config.toml
n_layer = 19
d_model = 160
n_head = 5
n_kv_head = 5
head_dim = 32
d_mlp = 448
vocab_size = 8192
activation = "swiglu"
norm = "rmsnorm"
norm_place = "pre"
norm_eps = 1e-06
positions = "rope"
rope_base = 10000.0
rope_fraction = 1.0
qk_norm = false
attn_scale = 0.177
bias = "none"
tie_embeddings = false
parallel_block = false
init = "uniform"
init_std_qkv = 0.0395
init_std_o = 0.00642
init_std_up = 0.0395
init_std_down = 0.00642
optimizer = "adam_variant"
lr = 0.00178
lr_mult_o = 0.758
beta1 = 0.9
lr_head = 0.00839
grad_clip = 1.0
warmup_steps = 399
schedule = "wsd"
decay_fraction = 0.699
decay_shape = "linear"
final_lr_fraction = 0.0
batch_tokens = 32768
seq_len = 512
doc_mask = true
train_tokens = 182400000
steps = 5567
dataset = "wikipedia_en"
Each number is 128 + 32 x the weight over its row's rms, rounded and kept within 0 to 255. Layers, rows and columns count from 0. Numbers have three digits each. The size before them is the row's rms in percent of the matrix's.

# k: layer 6 attention key, 160x160, rms 0.0756, rows 47-63, columns 0-159
# q: layer 6 attention query, 160x160, rms 0.0757, rows 48-63, columns 0-159
# v: layer 6 attention value, 160x160, rms 0.0701, rows 32-57, columns 0-159
# o: layer 6 attention output (transposed), 160x160, rms 0.0491, rows 32-57, columns 0-159
k47 090:133093098170137113109178137116089155136104150144127110083173109064139106094112075159137095102157134130128111181126159150165174182143084142156127170168147154135118134135117121120135092166165091094105132124177077147045137081139172175054142151076104118087111130103126147129116166086158147093113163115100103105130117202099065162100155115128048144141116127140124115135180034135145110146132101109206170085153048131103129104141108082150133100165188142175113153145144124134119114079099110
q48 119:083140076150109104116128117088106160184064060137076093124078094134118106120113109087109132121170138114113116086162161105145117147149113171111147116127123148104181163193118068122057112161091053089126109116171103146076132143135123161111115186151157130123132135150169115130084112138145094140098147098087110115090062157179133085165127104160091178161078127161213131110148102153124138129088093130153171177144090133168121097102118114102128123182156102145116140142148070050169132051098137
k48 113:126117122157055089097134118136113129127128112092140115131148144096127102127109083127121111106118158114173179127116171126157169131143101131180135131154172129099152120109161127128084080131144091168107123132207087210089147125151141153049121110096118153175083073089116129110141118118084083136118124130045075068148112164124060172126130119078104129123151125139151122165125053145190131192094092136167105090145071111127174106133107127206138129158147166196164155156137171112147116071086097
q49 130:147083095134084139094203148145070151175121066158152124134132152132135142170127148114148153143070068125139129137101127146083121086105084215078145084082098121120121136125134158048104091085129122147169113149164144196126088122165073103167132121046098160161084155123212136164145142150173145151086141121173134127113084120145172149169172127128134105087130110154211088155129123159151075149141125143149125109171128084149147140162088178158133113159100103173104101087122152123166131129121133
k49 085:163118098091074127052097114111101104127111198120181155142121095145132144095149071123108110071210067086117112117149132078109084134148111073152139141181117099153116130093114130118128108165089107188176122109107141174124136113132160172100151109136162109147083142112113122144159134099158092148150134129094058113111153184113107175105151106147096118125077155172055097115129087134168144117135073126176127137103066138158140151150135137155181121150145129176122128126117075061178065100040122
q50 109:123115099120083122087158081133167115121094127129159101174153153161120128134144100141103044102192080157156146172111166088153143095105102056101137105080121158095127083032126118177154086133109101130106120135127054170144105093131145163160168162164141122141108085108081121080191096075103163112134099100136092082183089150091137156126120101109134100083178123161140120057097141122149132143180149077117159154145121091187177099196133107154138168098141117107129088084111125152104131127093112
k50 086:165102122191086159116080098098152150164092112109172123122167172132135125159151141114149142111123101120132093086064139145121135094076173147140139099115065115092169115089116166087120142150119092119118063114055151095127080177169138074195076135158167135191129084127139179117152099130129140062092124131187182106172140151104183170139110173132120093135126122120159113178187142134077186109101150119152111134141184114097166124097095157116083156056097092182129090114160159141118136144150136
q51 081:182139169150137162180106070167143115132106130130085132129191206165141184081120096120168191143072126130117160134140083124136105195101140141099052214130125102123108089108128140150164134104127146127048139091122166116141110159150121153117142092147129163093144107106102115098191089120179127184130142164136148123156126075134069139070127169090128109165156098138130184206133109113127124080127103098110122093123060132107111080079118140134083101102108183144131169144092151123107131075118130
k51 097:104134138074201163157103115142163097147165174148134166102096152134141152134151151161089200169132121124118106068149075116177115155148160099164113116153109123154171148118106109189139165182100145133138106063090159126191139118103096125140146081125168054136105116164084152129128150145168115169132132137123179223096145127129134110093134123140095073163107181109159086096170172123108165083096116089062133103151130126093159102089170103077160145169153119064139092086099167144099140160166125
q52 096:099065027103111133108121085162143125125069143118163102146133083108101142162182102163158129110129050185175123152150136123146127064173089109097143099081119103139167104075157116080057144131150118078161109109083097140142144136118069196163145195149175083153098092143130163113126090130139156165176116133167121109146107160142119138162097140170138129131139107152130164075072127088166133101145140085116162104084110112180184123188117152160114187117112106140099114089133084096144158124143116
k52 096:142211115129027078147138127118135133164082117173079163173141111157165125158167100133125119162169120104132114160086148112107145073104171131116190126177126122099089109132150133113099127197124082181066161123155105143099041123190091171131146147128155107113088105085162128126122147145084122145134114159143141088109099116135180067146141178136175101135193159087138128167181127163091110210126124091150151144167161116131168155149132177160133094109102096139142124157146161122104095134179128
q53 104:106132063151066139096118132111163094114109098098117204156201119143138120115168060115162089155145116129154112123100160131179139128184138115155176156027106122127134138090086150147115164085127080128149119158147140172126147143117154140143172098178164125183107080133089134101134112066113145127096073105124116064123076183152084192125084085156123105120167180151088134099131111135148117136158111067187139155112099083090189130124107143125129132121078058177173111133132143131107124090128111
k53 101:107077132178114135105118041123107142138099165072179141098168143095123129183161129112132166116092061153155092130118119136131124158071093169119139124117104095125091127115125145057101121148138130136121116093123126124128111119144134131171153100109106124146117087097159131120113111114195193044145158176165170121144176124182149156131157153080082140092150149124189129152187130119092146221105179102119042151104126137094171150105077146106080129124104141175101063086137129139183111183139124
q54 103:152172128130093105114121085107152078064160133131103119150112163080090117175158084165136087196101164158201129134089115136160138089111123162204079028112155093100181156116134087119140140109068119120159167170156170164072109123113135127116146115076149085192178176099162197157123147121104125135118157107161087105120155112101086151128136127128109105106162145142099092132121084148092120160117136140137099134059173126095169138135106134161092144126082122168130124119130126200108103173067126
k54 091:099108113131114163134147083164087182162081158077180149122106096114126131082124142122102132170084080094136127092127186171098097091151123097080141184120151109171158095140105133073190060145131130144153231126156159177131108143143064111153132162158124142112098089152149138085138157155117157128160105101148087135106172114101161139179125135117134116056106133147174111136137127123139102169162188110129118140100179164174159144170160112107146161072186158135113035167146117179151126123123088
q55 095:091082164153117132107095114096115070121192150162145196088140105150118122103123088165097138178166129112134158159108145156148122106106153181235136137143116111141089136111137150119173118083145126161126179143157155169109189155124116141103138091098071107145116151081117139174081129148123134106141100153092128130095121114080088111141141130072136094097161109130080099141128048112150128103089123141130122082111167141061183133099149133183137096126108175141126087122134111255105126145097199
k55 100:117065135120144190100126139165085109152140164086143152126152134096114139127118174158194143187116154085135093128118134101126083172148131065098104143132185131150111116131124134129141135102140119151156148127073109113143144131078106096180138120127100149153137104122142144125135127118117164098209217098127129187145176112090177120137108113112142130094123180106113117150134083108065142126142184181105102084073135167117057140068073113118128171110181142095127064110049027126165129134106159
q56 101:152120178093138162131145101140072163146158126132125096111035127062143148121085161087116151105115115134108152099140112167093103137146152111160117183143141157207056156073137111131134140214143174115168143126123141151148149097142143115130108129099109139067116064134163079106075177163082103090126144152144150133138111115125201069162159101109124098108128112113081107079121163139130142112157124176139077076162123179082115195193136144119149141068185153143105140155115125146196136147161123
k56 090:106148156135108117158146192152141105090101132193071075152117145160186126087130181166141100124135163146133133203150127109123178091157100142071132091095096190135133142158141166155097179098133115116168155171099145119096133101070152096155132160153135169060165196178183120143059121109118086114116108093146108132076100128155107116142159155159170110122182112132070121127106177102136123056158108152143160164159132102107057090122163140130092103141109117108114173151148112054124128076114102
q57 097:138143197135138104168114098161139115139051105142116113111119127083146139104134148143141095133084179109114164074125132132093100175122128154118056137166128163096112168187141108155103135150100126138116090174101132096081074104168136118136106097088148165110141156113134164184116158152103073143082176175138082153139191109040153063127196135111072138148100069120148126183137130111129134096091148177114137125151078156099051152094116134139154107125171173088117207140138154091166103122161112
k57 091:125128128086139124177159185125075146133160104152152109123038131171108126132081086123148173118172118157095153148130168101148162082155103111116120103183174121087165157139137103127167125130101142136185141105172138186122168140056151130132142151104110151100129187157071127166142148152106077224107107130112158093084112089134108138064136099149159092158094111183113119066074190136153120128130111156093136148143071078137171116100162135161137149173114173095110182119157129147084136143104063
q58 099:092108183133149109156183076157160131132142143116141119107142124154101118223137118132106117152154098157162179165115107113098144065106121117110150162120196127147126104118169167112144078135136161140160149144156106162122152152129089171136153079034103124161154148076121138141134169125093127135135088192187108100144191084112093176178163119084122136070163094108112165132098123132149099176154164087111114135112100102094199178214081127158170141082136127132084142120121154191090125150154153
k58 089:126137127086103135108163151118101106140101090129098106126129102169157149155114169168131113167138108158124141168107120100079129096152171124126159123160157118109123150166144137144162150091178120088134171151073113059159092134107049151194129124152124125092135118177155126144145135185103172147123143116229155115098120081139198089158112107186163158114133130120080178142121129182076157034160147125101154096140223136132095147156091140111106117047156130107131099127121094117126191168178147
q59 102:190176096176099141120100102104116123107135177119083144172144134106106138155143174123142168131120111160159062109163133118166130178129130094128139112163043137134081081169123116137105132085139129182079106090162126067155104142109126062103111124237155091137090132153127107104119126102186139131138106024093141111111090154168183106082129176131122081122123162144137104151126122125096138116095085108168093177109179140140158086115163123117099102165211103121100102117130125062152132118101115
k59 095:184146176133164114156113061127157113162167143116106170118152116087084130042129144099100145185096145143157134062153147157149109173152071104179101129085114125157113127084086064102123149166105176114120113149165114146170133133104126153077173130135161125102057102062149079172107107090127114157118046106047123129166162162130079128089142160118117138119113133158178095143108072153098115172077110109111187167114123149177138146104169123154122139186083179140105127139116140169120127144138139
q60 113:099151091176156136075121149091143126130105137121079107148131111192139123083109113105115130104186209113107101101161138131180170223142125109100167137166128105096146148183124115136070133100121107105109129133136071070119158095112163150105136165214123129126128114120110110133132044151154146127129120075071123130122076158154130111096081139141115152197129150143187135114163097122126145107064089136130156164116126108136085081059149094095125151203148107127147123144160093036123123075124145
k60 092:147126143164159123094115122088163165114130157068115174141173115069103106144095088131137123091094188132132147102146136116191163158119085140207073090155116083137079129082131109127125083090101131138113069121184133183118187131159181141049107090120131129150135110116113116113204110119133106071144127161039104138183187117090096165131122150086075092128096138128176144157145045120169133137094109139142080138099097113112161105095136128140147075132139177143125140121121166174117100155093137
q61 095:067114080124153138040075144094149104093152171146110090130126080145081101132118073133157153085127072126155114098119122109182171073193149172176163088126104100046108176052131159133145132138118065086152120119068131111159104128099146119139104159142168154162110151143188161153105096169101137115131090090165131154163120138122115168129127130118121145099103137117116183090053169123083130091150105124151190134103172089141111157167170094145093177160087121090122175132160104122134142148143147
k61 092:124103104151085111116110146114100161138143150147135093174195119118148134132122050120114143096110151119116122192123152089100113083106125080190160104134046174149116104105097135117129148064149114148096183081167143079128135134145158146128144162198115137065145097136085189082154122101116127073156147183105095112156131115107145148185120156122179076157152096094093177170099149082126125224096138145163117146116135184130095133152173147100152081090123126141181095126098053112127098147131154
q62 095:133078152124087127169165087181143119154101111116135132142129139135088108155136118144123097132099072172176157181081130142116129073140131106126089088088189141174151117082148162124165106116113162114155128137142104159144115092124106170194133096025161134181129135106163171134159176118126138164111090157201082113125192093122083166178127128113132117057158135110125162125099096141137099131191198096129133127113136101149151177229098174165163122094103115125090138101134145186126099164127099
k62 087:097114129080074129126176158142118167122088087141113103175083091187114134172129142167146149123142095128132087123116127113097091087096167076076164137163112135120150113124094122082164128129159125132150133144104167108191063125120071107193119101133154130094130102183143128122064147130133139104115112139230167151107099088161183086173119114162188138095162093101125162121102203160118127121169157095104167142140198136121114182149091164106133169085089138109116084160130150120155186147199148
q63 090:111135185143157162142068131118137167178123123111100131105171096239135148143085117080125108106112146129072147074137087116109140166081141088082136146156115156101123187188108136147115141092139144174174149130113100077117156136168132164067151135164132157092169127151156139148114082082178118149145100178081105123153086123138115113132084115130139175144120121101185148136167098081165166135086105076171157129124062104130065112099138112104110117131113163114158052167102128093098153038113116
k63 083:087164140107152154134098158130108134087119126169090146106173150119077129090129073088159138029182153159152071137114099109195194160112098106140126120136113165126091191166168088155114093162098153098132106124145065119125134100110178122079108112088091110138117104153080107147207149101086085122097185139067136152147086112115095125124148083093053125153122145138154154160166081106162170104125153112133091146096120075102102153148110085150141133131149156089099172074135158173096083136137108
v32 069:084128087107132139073103141176191122129106159071175078185140158141170146125134141084073087151158157139132140118109097096072140159166145126131122181098136159125149150143179098118062085106093128137139117125090150152063089118162129101085119134125198110098095142119176145195087195073105090121148117093128157147161119137168156153081121142129137115145129065154104137152106086144094133101140150077124142130129164153138127084155110133123148120112048227155107088152077176080185128135106121
o32 072:142114200107188124142100129126111084125128116111102142138135167142132085064146137167158119154139111123142163142182173126128171078172172148102158141133136207155111179120137116165174167164147126067101194123174127175151083130115104185158115127109129142141172063145113087151113124124170108143115111135187116081117148124128156142130112183129118102117164198119044158099125140158112104142107120134114160159172157061059095169162177133176130153160112079112134145159177116162106171148101057
v33 067:127135119115114133101128168152185147145120074133141158093107099158146145104129161126124088127122132159151061129148116123103129196115143109172127153048188120097145109077140171172074144149058099130098156168108074143084138127140103111143090145113118062161077135122143107114174136101084175111160181105135136149127158150082206139142111168113127119123201151163151118177138047096082116166110134135131102154113137125146109130130127153047193075138047108150094138091132119156080175178138126
o33 083:104179112117070105143177045112085141136097129126114079150115125111087070132130121105081141147172141159136183110150127128105141109141161126119124122142108177141157111175154131149179103190141164108126106103143108139152147091130084179135140141149157120141091073127089170099114238136092127108137155161218138116120156079144209092118092161178147127096108178113122139094136130157116110117140074085111139097120144101159102177178138091226112169145177106107113117129139162112182157109110089
v34 069:150137084141114150170081150090175113113181095133098151083103117070160146116120130169073125069078168106138110116171077118106105162164115122122126139137128075067114104143118183088189170082107161142096090123136135150123140147134108169108173133074133166144070147134165160150211103072126149144138195053168126152111174146097118168113150119113143145088138176123158143120105136148107133160109111179101159073084120096136118103159146170151100161105160076180121104118137111043183136097115155
o34 066:088112133169127100122135175162103171156063067144138122107143144158160152164161134106141139104168072169154139153140140137105127083107111132161066150085141132118154135113106091127059100124207097139150096142073153128085064130142069122166106116140168122154152117130162108139092150054124154112113084176134096126154107060154128115191141071170129127130116156193152113122053131155126158164158162135128153090152181161102068150139131123146178143169098155072108098191141120203102105127161126
v35 070:151159141108094126187141087182096108158080189131101146129123084129131134115135136181113099131149129054096119129100144144068143121101154174145121214166106163176074074067182148168128181077131133116059142124164107099128139126161174178088120171089127114128115124090153136135181117114089084102140119169161085153103138096140127107135173070175201088108080157117124110154186108130172152158152123133099177100109091127154106139151101148106139125118140137161119176174082167115153074111153090
o35 067:165067154083163133102152099145090119138139140069142166172103098148077123129107073103075135133148131133155139099135083126118122127109104115110091117111103101093143145170086143064128098125179120165138120099128073163101150101071106074107120090160134136136069037091087095068148129069097096123125084131174153098154106110117140139039164118111140086139170106136114095097145177092124146130144174062098116079130167135043190151148180145150125130133116116161110156161167151166155117168099097
v36 076:148118133093132163109144190112174100184167131117132135053098146162111157106128136133164162185186099086119149151107164082150138119132142163116095199174112159126167122106174096146108134122101118113124121182117105105101121101132119069114136165129184146145108102101218179128083172137104148101158176164098135105131123150156178142105196129138075172162140137126107152144157128120072086118131172099143133153115060158097085092088198108170165154139129202104117113145165093152102071184122146
o36 083:143144099105140127177089047112128099149081137130096144166153096124123133134129109124128128138163201136099158089167132143080131118171149112129150103120142207155094079128235154104162099156140118139132138061179133138151152128099145134137115102135153134125084070113128127153111171116133144120118111110188150131123116085170176072107064169092182117082156165080093118147142167156093086112107115107121153148112194098113156160147083165104083178171171028161108105139160108107136127087107094
v37 069:106142164096091095143146134168135126115137115149126140083104105148130143171112150135123118071107103143159177130143055151120140127121104158135123142059140138096107112103191129075100022139150131174078112144114100122080119101135135161098126100130104077107195108098178143109115128063197112154113181086167123133131182171080115149101146184117130134092151144086115109191155109145142129121174165100116097136113131108123071132129096165137129086093100147199155045067152116179129093172073140
o37 074:151091150139138073137135096111088135107126129165149131144141125184138116077104170123100168105120112158114182149180183129110111137116156128122132120148144143151173139185146131201174117136153152104101171118104176086107075138133088172102130121114124141119138158145063167115132137117109204084119089188148066131183152202138099141104121158117167124135080219136164112048137152138142149141073138135143115099095129195114126196124154147196155138123133153116137112198124127197154148142198115
v38 076:153117141044114129156057227101107097128079092150166060114071124126153099126143136125161120131140170101111126172121134131105095217147141105096112076096162143050109121109123111121132155161076134145092137098097140152087092090114121058150114155144178114121124191152126143140090119121096107187147086157102101124067175182139108129111161165123147146119132107107191173157146102129102149092092175162103146147083170161133115077120076093170091105130100122131098114155115092096125124176103137
o38 076:087143122140125099165106107106158080122095118143140118149154150164123137148175127131103134083173187122146134176125144203128150135166199136145159146095143206125166089136130168191123137120128113133175140109143124131121139151119168157196158102145152079056161044153115108141098156118097109190167134099120089106157137080166133135056088131118110101126112182073059143166130106124094144093141091157149051144181136154092082066132114136162156144167159122177151160099155105147163124077112145
v39 069:105163104107148187123147161125072143110110124112081191118147115146139117040141140180146054136146114139126112138147130127135115133160095089119148173134107156214160080115109142124129156110105126137177109115148123089105125060130136136120168151145087144108106096184122139113164094113153110103146124147096148139119095172133161095130201097090103166150196173109166125165075128158212089168109204134127130110107082122143152122110134207070201149140121136145106131199116142096104199107105141
o39 071:141122110136074170142160141122168137120110136102144085135126106112088114190170142139094132130134157136124116092119135087125149180058184154082119075136103107126134130102074159102119105118130139173105099126121130179135119111103080105200099119130119185082096070100105102094143193103183124077179082115125149088135101074169160104143155086148145138036107170128118128168150131110089079114187152128108115111081177090135104131121142214225096169116139137180139108102109144112115126109080114
v40 074:139182125121102115125141125170120108111112137184144059211093134076175145174150152095143143160151141176129159127094072156143123129097157106094146067167101094078109090118143128127148139175126157156039089099109136104134174119165161105100142110148146116179148134138089136176120074103083132116117141127118106116133122121133068070123158128146191102139141132137132129189130157154135117090159109204099083084170176156086133077128145167192099146175070153105123129090129158061166150067141109
o40 085:124062172109242117134131124106089149128105099139218213090153181183131122114126157129134123178114091100147111129193139140097106096175127127145117158095203121095168154110125128151174116138154079101142177178122133138125129114179133099134162147119104143094152081033136110134120136128086103110146131135094131121148168141110103176107129122104110146157112103153136155094095117136102134164130144096145114110149071170098090162122132112134147109117061201147161158183124127201123149142175179
v41 073:151119128068117166156172178130119105138186116098182108083095115087163114137081132054132101143081108168164115099100103076228109109159086108158163102134167100061185183121086101089083121165159107141138183081092118107132160070128151138126164147145162138148062150140085172143130140120080116100128100149158177141155113137072090204106096167138140124126126146104133116130098176191128118109140105104118145126163113108101113076098123121117104189167096142114083128155124155119090143135170160
o41 076:062115057182193134169089162145133133119162052173186124069133176156184205157144149150172080125067139118134108155170123153143141117103159127172139107116091147122125104098152165171129150120105150128118094142151160118110122162175153135167113141147082141141134156109110153166099085175141047163139134072123134170141081036110161129174117116095152148108138121150162143136118084121088055138114137172166148149167119149191102088082105108093129129155112139154136145121122083105080121125116144
v42 075:174092120147123150161176109146114137095168141167110135182113111115123151155120131088145106111126088161160116157080151147114094114127132189153179109086199167129106094126067058125105123114115136068130133131065121111109192142172194080115100140167151237134138103127158100136071153091102087140119073154108142078156121180191100144109144102155147136157111036084173133092087138101086135077130097117167088092158101115077117108150145077097160150111097141141143146097120147122122136135123112
o42 075:149154081078186136120112135114151051133116075137151151134124181103139174153126137133159133163100148087102096129199133085093109117181131114095159125112098077128138111145101153163154159076099098095093135124111165169125125128143112089111171098168112060117101127159073130139104111168143114153053224056156088160106092132120228162142120143105116153167151090088116109109101097159081096117115110122175141149112151073168168115103080102133127123106135042147168110144133099140089141128113135
v43 069:152155131107107098097143139142120136125138074122113129163110156087122166144182178119121102178070151118173129169139083112094136117127123093132073170115110097072156076123207126100156065122128147199072141072167163141105073125174111109159113128141171053168168126103099148185088118100136086095154172131110100137114142125110131145121130143103124073168182160092125097198165151126128092088123085133101094091158167145143137087105135167170074071134143122116113113081146109102199160086130084
o43 079:119065170170170125149114126116070129137127146175139172123192153177112114074101116149102145159146097116108148141151121152091123092144149142145160154136231139113127161127150142193132124160171096103128179141124108148119109120152084158162122129107101197089157120057123117107139143120074154109144103217121102145159166107091037161142096159102137143114125179145166170075112132123128132164100133103138129106147111161087055192103163117164181144113089177155149125188120127190137130128157173
v44 079:122129171120143140122148114154126116120168069074146105151044106122100137049118172072106050186103155099152141086101135148133093100114150135108142058114146070109151133135171076175098118084112118157091101145143128159070147167113139118103156143163178066115147149118052106128106082164171104106082128077076101143087172141097167095140109119127142136117122107135106097116117134107143163049108128124107141152114191169173174078106124120120116143139128137058154161123163097132130204108103114
o44 080:070084239141141092130110116097191109134142152133138118075130054069131063129127123160086183068127095132112133140077123144129161107147142157073135147119182168153128170131099120123180128135091126070161165114135142174111160112135201105100136144078086131122137130136172151082126108168128127186161147140102159132111097131099100166123121160070127143155082091115122113123134117123116119182108095136129115085196122080130062110128162098143152103146134152142172113065139109182188090103174121
v45 071:087104102108132181164181137109115109119062142182163157074093096146158123090091126126114105071190173148093109159162139167092147164131127154198134115176149147130064103125083156196108171109115152074160094176136077139107140123148145129128136165079108150101091128119161087131123094129088122107149140138145122150095149141233207093123139070111149118100128133124091106048159093116092109130119185124120124180141087109102119158143163085119165107109117116116074111142176100149101176158118108
o45 085:130176090087117128115156047106161126137112126075117075166083092055086096139152149119079120149181159164162137088146149116143135145134143124110111096119075146113153086143124110117128121149115128124131104094143080108123119118086154119077104135190188067124107096183108144117124172101165123133121145061159154096120084093160248075113110124179133097134134117109104087132151121141110129108158094118123156144113165066155164086165070112126108132132194079129077123100156121065182147135081092
v46 074:178141150113148165089218147157084115115145146080196138144201094195134156177109141147112093044125108091077150118116138068123122051142083066073089175079166139099133156134153163151129102093157188189124130117119176176187114143110180143170143074117113124106139127165154168102118089110139088161148145158155155091168177119139090182122101142089152146122104109123168154174113114146140054139158120115128101107155149107129105120137091154155177118118131160129106110127123129131114103123144137
o46 082:158075054158126139108136121186124155099192130192210111105164138119189205057125109146128118118103103121155091171139138136140101135114161125143152107121116094160099115133146167167102159110163141095146127116080109076112113119178139092138100123118096144105167177113105081181116078094180134102110161161151073194136109143085100134149182185150137121139167141150107107133105136122111166091080180160188151124116130152130112169033126160087155137115105184088127174131112123165123154171140134
v47 068:122127137126115109115083111113076133100066157134189135209142116123114099183093118178112166140095163101099142135115117134147132165197144109080094131036163143140120104079178113172155103118162154150121129136109162129142162177168148098152093088170131102116104101125076132196177119113108184113139107127165157122047151173152069200092093145127147101132135096089224100098141130170115131115145099138135157088140074120174123128109095160131075155139133075117078157115164124114138096127133104
o47 068:130125122145047110110133197155180151110192123145159124102060137130172154142127072130147134110163123098175092154116095179077154127112087082167154142112093072095089130166128138162124140092207087130161115116071128108132091097127115156150136123179087129051138145102177140084152110142064159147124185125098082122112129170070122162140152140189084122138129128125119124164144148133110114140101053196204093146151156174112109171158153108109163140104104144153151149140112111123140109179081114
v48 072:141166106094152126182117134159092084168084180127030120130101121162106164106147121172165121107109138067109137166106134108132143085118173069154098146085152189072122111080076101153106114129203095089134161144101098121141076125105151055183089123167189160176100077137120143112142123139078137107116174179172074079141084125137163112133103174108090140113168184133143169170144116153136119126139168127163121086109135162143133123123124095103146118081131167150158214134105143151132108137100143
o48 073:120170066086103129121178125113085109124083101170134115158154092099141142105108102123118152129150155139127130140076094140071114165172117134179103108135066139100134106177196154084177171084059127163143117127134133121151216118118103151195176164136154131071139097175138073100120165153140095078079160167188115188075118117171156084087179112135176144147129106099116121140119124122152118077100177108088142175097156113120133086066177133141139169132168069138145136108163138107140141132123161
v49 080:158132111171149118162147070105110130115084128052120140123148094115122131191134112144166098092153174191168108161148101086121206139148165085149177130129089142116108154183125155156148094135117133092117060114146113122072145117126137139157164120080169144098121106166167127101161137139183178103111120111166110116122099094159163167156059070158095097045127086138109155141157114173167125126202086091108126074170117098095109131144162113118168119090129076152077133147095165067102160118103165
o49 083:115152136075180114127132181115105156122206101162121099152134103108128114068145168102167095112166061115141112135127096123163138131132108129123087083130095075090140133162064049101147149120116174114130092184121162096127107166103134118120102170152143094100158183148102135162184114126158117132074103114121181145099126146115155099105170105195127102205111084206151114130168158111157113084119188112068175175127164106149133085139123115105099080125146111068147113196123144134105141186103097
v50 065:103092142147134085132137145104104094137081131072135162133163127111125131115163093143090123112157129082123146134082115132138072147178089163092176177076110171164161124151189131164095085088047103167203173152095112156117158127150154123106106162161122097119109164167101135144146132114139180160160115100115140138045181131178127150137110133137154153090094107148195107104131072156089122201209131112097115141121092090115141084106089076126172129152184096148143133105071125075106093159150147
o50 065:104166194123111152137129138103185118122188199102105103142082156172099128153168107106165093127117134136097105153093167179148101112051177104128107096157123125142132149201083136118116120113183123103112065056164144182091094185080101117183147093082133075112156120148085149138140161155105113157102095117120140082157130110104154139132170136166111084078145172104113135157126186082136147107141072143128075137121211130134131203165170101118099172117168155158132154143110153149122124120107101
v51 082:102096049129156112111161173094127152123117118160146143070074079142082115082114107083079123117179135114113068095165118175117116168169157164164138122146134139172142105149122157166074186095061047063182171145147113136091163136130139115107165129150112058115144147122174092128097123151122136111116147127122156133081144174188174104104160108128148143100157142149102073077134093106086125143115142165153123143062110124147167121087133115039110129170125133121104109120143100164070168180139104
o51 099:093187152113098121121121095092154125157093157054100095165101077085104103173149113119088104140164165147130152101106159099142140140101150121129106096145094171152125111149114098106127106164112139129106098074165105144127087113059147133097098136154179088121087090165103182108128192151141106155153144094162164097095111079159214098139105126160145104085120128104104110157164126151132108101156046132150122126144175075165140093182102107159085125138187102136053112067148150065165122093068083
v52 072:107127116163125128144139163082161127081123144085118106103124110098113125132146123127131184130122147102145074114103108047184086151167148111158112094192197150043122158157190125145120089144101119209116185121135114152131095150141093139119141150111099027118185168123094190151155143093147145160120118127160155142133143098099148171128117131076129123075131162166101098143154129181100162116134162095131078102085194134068139064103161150195140116151121150092145119115124106078104143164160171
o52 072:081144211134194093127068074142065132099151101159135136126134135168133147092113104130111144140124091146068159166143204167148129098103178154170146108097136136172142180129138094129156133218127116162136068123204128139116130196131172167124122148076120128141146134115123115164169125163079133115167122133141109084175193095142136133149156141151095097134109154165120163092143105095158167166096142112103125180128117162151032141128184114092139189133150191099123122132112141168127143121180125
v53 072:120102130130113076152155032036122117081110140139130132118127092134125116114101079075110060136160145068176145122073086126075123079109148147107097199150203125146183158167148138076182148171186140146061107126135152093152118184155118088120087131089138134098130118133170172126138158160113129137154156085132160120123083133128080089092227101166080118088108123160146171154138166123142125145134101135085161148116128119113069148126117158134109126126177120103129119141145136173099088120119109
o53 067:169167153108139130137112159131094130173144120068083126106156083189152130161098090105086169063120084131091125085200146188155108088131123078134115048125180138083130130131151129084202108104128093232166143109117116085121153137130131080133130097157096123090136114154166055175111098134140168096115107123108070139119157084120093132093097159086140113129169116156112096144164183125130137151127164107106106067096129171119192121112106131144123103132094081129109108122121141152143097153109043
v54 072:125141086121113167131136117078108166084120153139075130176166162126148101091148132098206169097138137129125089168164154195085139162136097170164116119148125134107028110193082175140125136070120111090155144154105135103180099072153095159104157156053123197093139131144154097099074185150105115154096137159142122129100079156109108108132154127089066169127158103103118200108099155117094144125107132136134115120117040134135124181074119126112135133116092187111113148136133188127096125165134149
o54 070:155145109086138169181158136090122072103140099074086119119135128102177138152147218138121067144160159183131160121181105058117129107149106112104120144126132119092116116045162103094124164097083146156121106178141091162147121138150122139127147111176129106140122134201114111157116131071144140070142108112099134074129144218222145073152135083122140108120170178064126144135153093098084101152109173125109109137090115119130109079103112182176127133098124063136135093132110159087106160112114161
v55 074:142112187090128117119147156143093161102105137097154129151166087195101150108132135107182126117162069091132173121156105156092081133087090178084162172164123124158094112116215113074124106079127150206175177139150140117076122128140124152095131115096113111113123140134145178136142142108152121124119096178136144111155160111092060137074181082107153121109062152100159123215080101103097125136142152097148109107145130116162113118151168197197142061114125147122127105110167142178160087164124079
o55 078:165061075135156127159103097153083098096155150119131177166124155183137146117108110127124128138081135148087136171173184124111148138088156097092137158171170085194113132164130177160158092141160137135104127077101140131119051116172125085078077066196101171137135150080072113100133115105115183073138123185171112099177166119090095140093140182090140106118171173131093134100148124093130132143085158140184118099100143158117141161094099170165137144080131133147116124152148106215145104129153137
v56 076:154092125115154144133180224172083148130138122166141112062137131164165092081096123087119086101180108136127146104131200063074091142120139196148121151121085157111099089137153116091132097118100074081125130163131178127098111112153130115061113109143167167057121157136170093094123155122145153153141161143071114146082088108151187111112076137151157145162166149153099102118092099105099101135086121073113156192113128135186146146146113152135140053181167126150107126146138104190134098100136116
o56 089:174159083138084155130104082143197119110119185067098096174121129092102085129140152155094150088147199167129144133120117173180188165134150114090159131141123165160104089133080160145121119141149176107120155077118124131124121118069099136129138096170141109156080111172090148098122159138179123156150091099175179095129110100126131121135092141114160049076169131069093140155120161130102097099189082107144136082152181107116177094169092110129089113101170074166092131091136117078122112103055133
v57 069:112140095157124087206142043097109172169126102083062113042112132141065111222113096177155085117145118142139164145110117145131154133166181083144105117127150160151056143198168166135120167198136165134100117133144134126136134079082124161145107146199122151108128156158151093144131103134130125095119125178158136158126140082116146102129146115101116138126143133135160100148168099186108127180130114099145169083078116160116115143079119060122121182100153123166078105105176129087086116125151137
o57 067:118135090093045126115123158069107153132112158128143128165147089121123173118132092086137159091144131151167087073074105166159116114094075127144083133145062066091113113130131093081153103119129146185177084122171098087146146205129126171147131157116160115071119134157143130128205139161138130110119127118149144147112097098169190131060118109156150125132096127164179143171179155108163109093120154183097092162151134138146176036131118122106114045164173110126117149145082150083094116134120107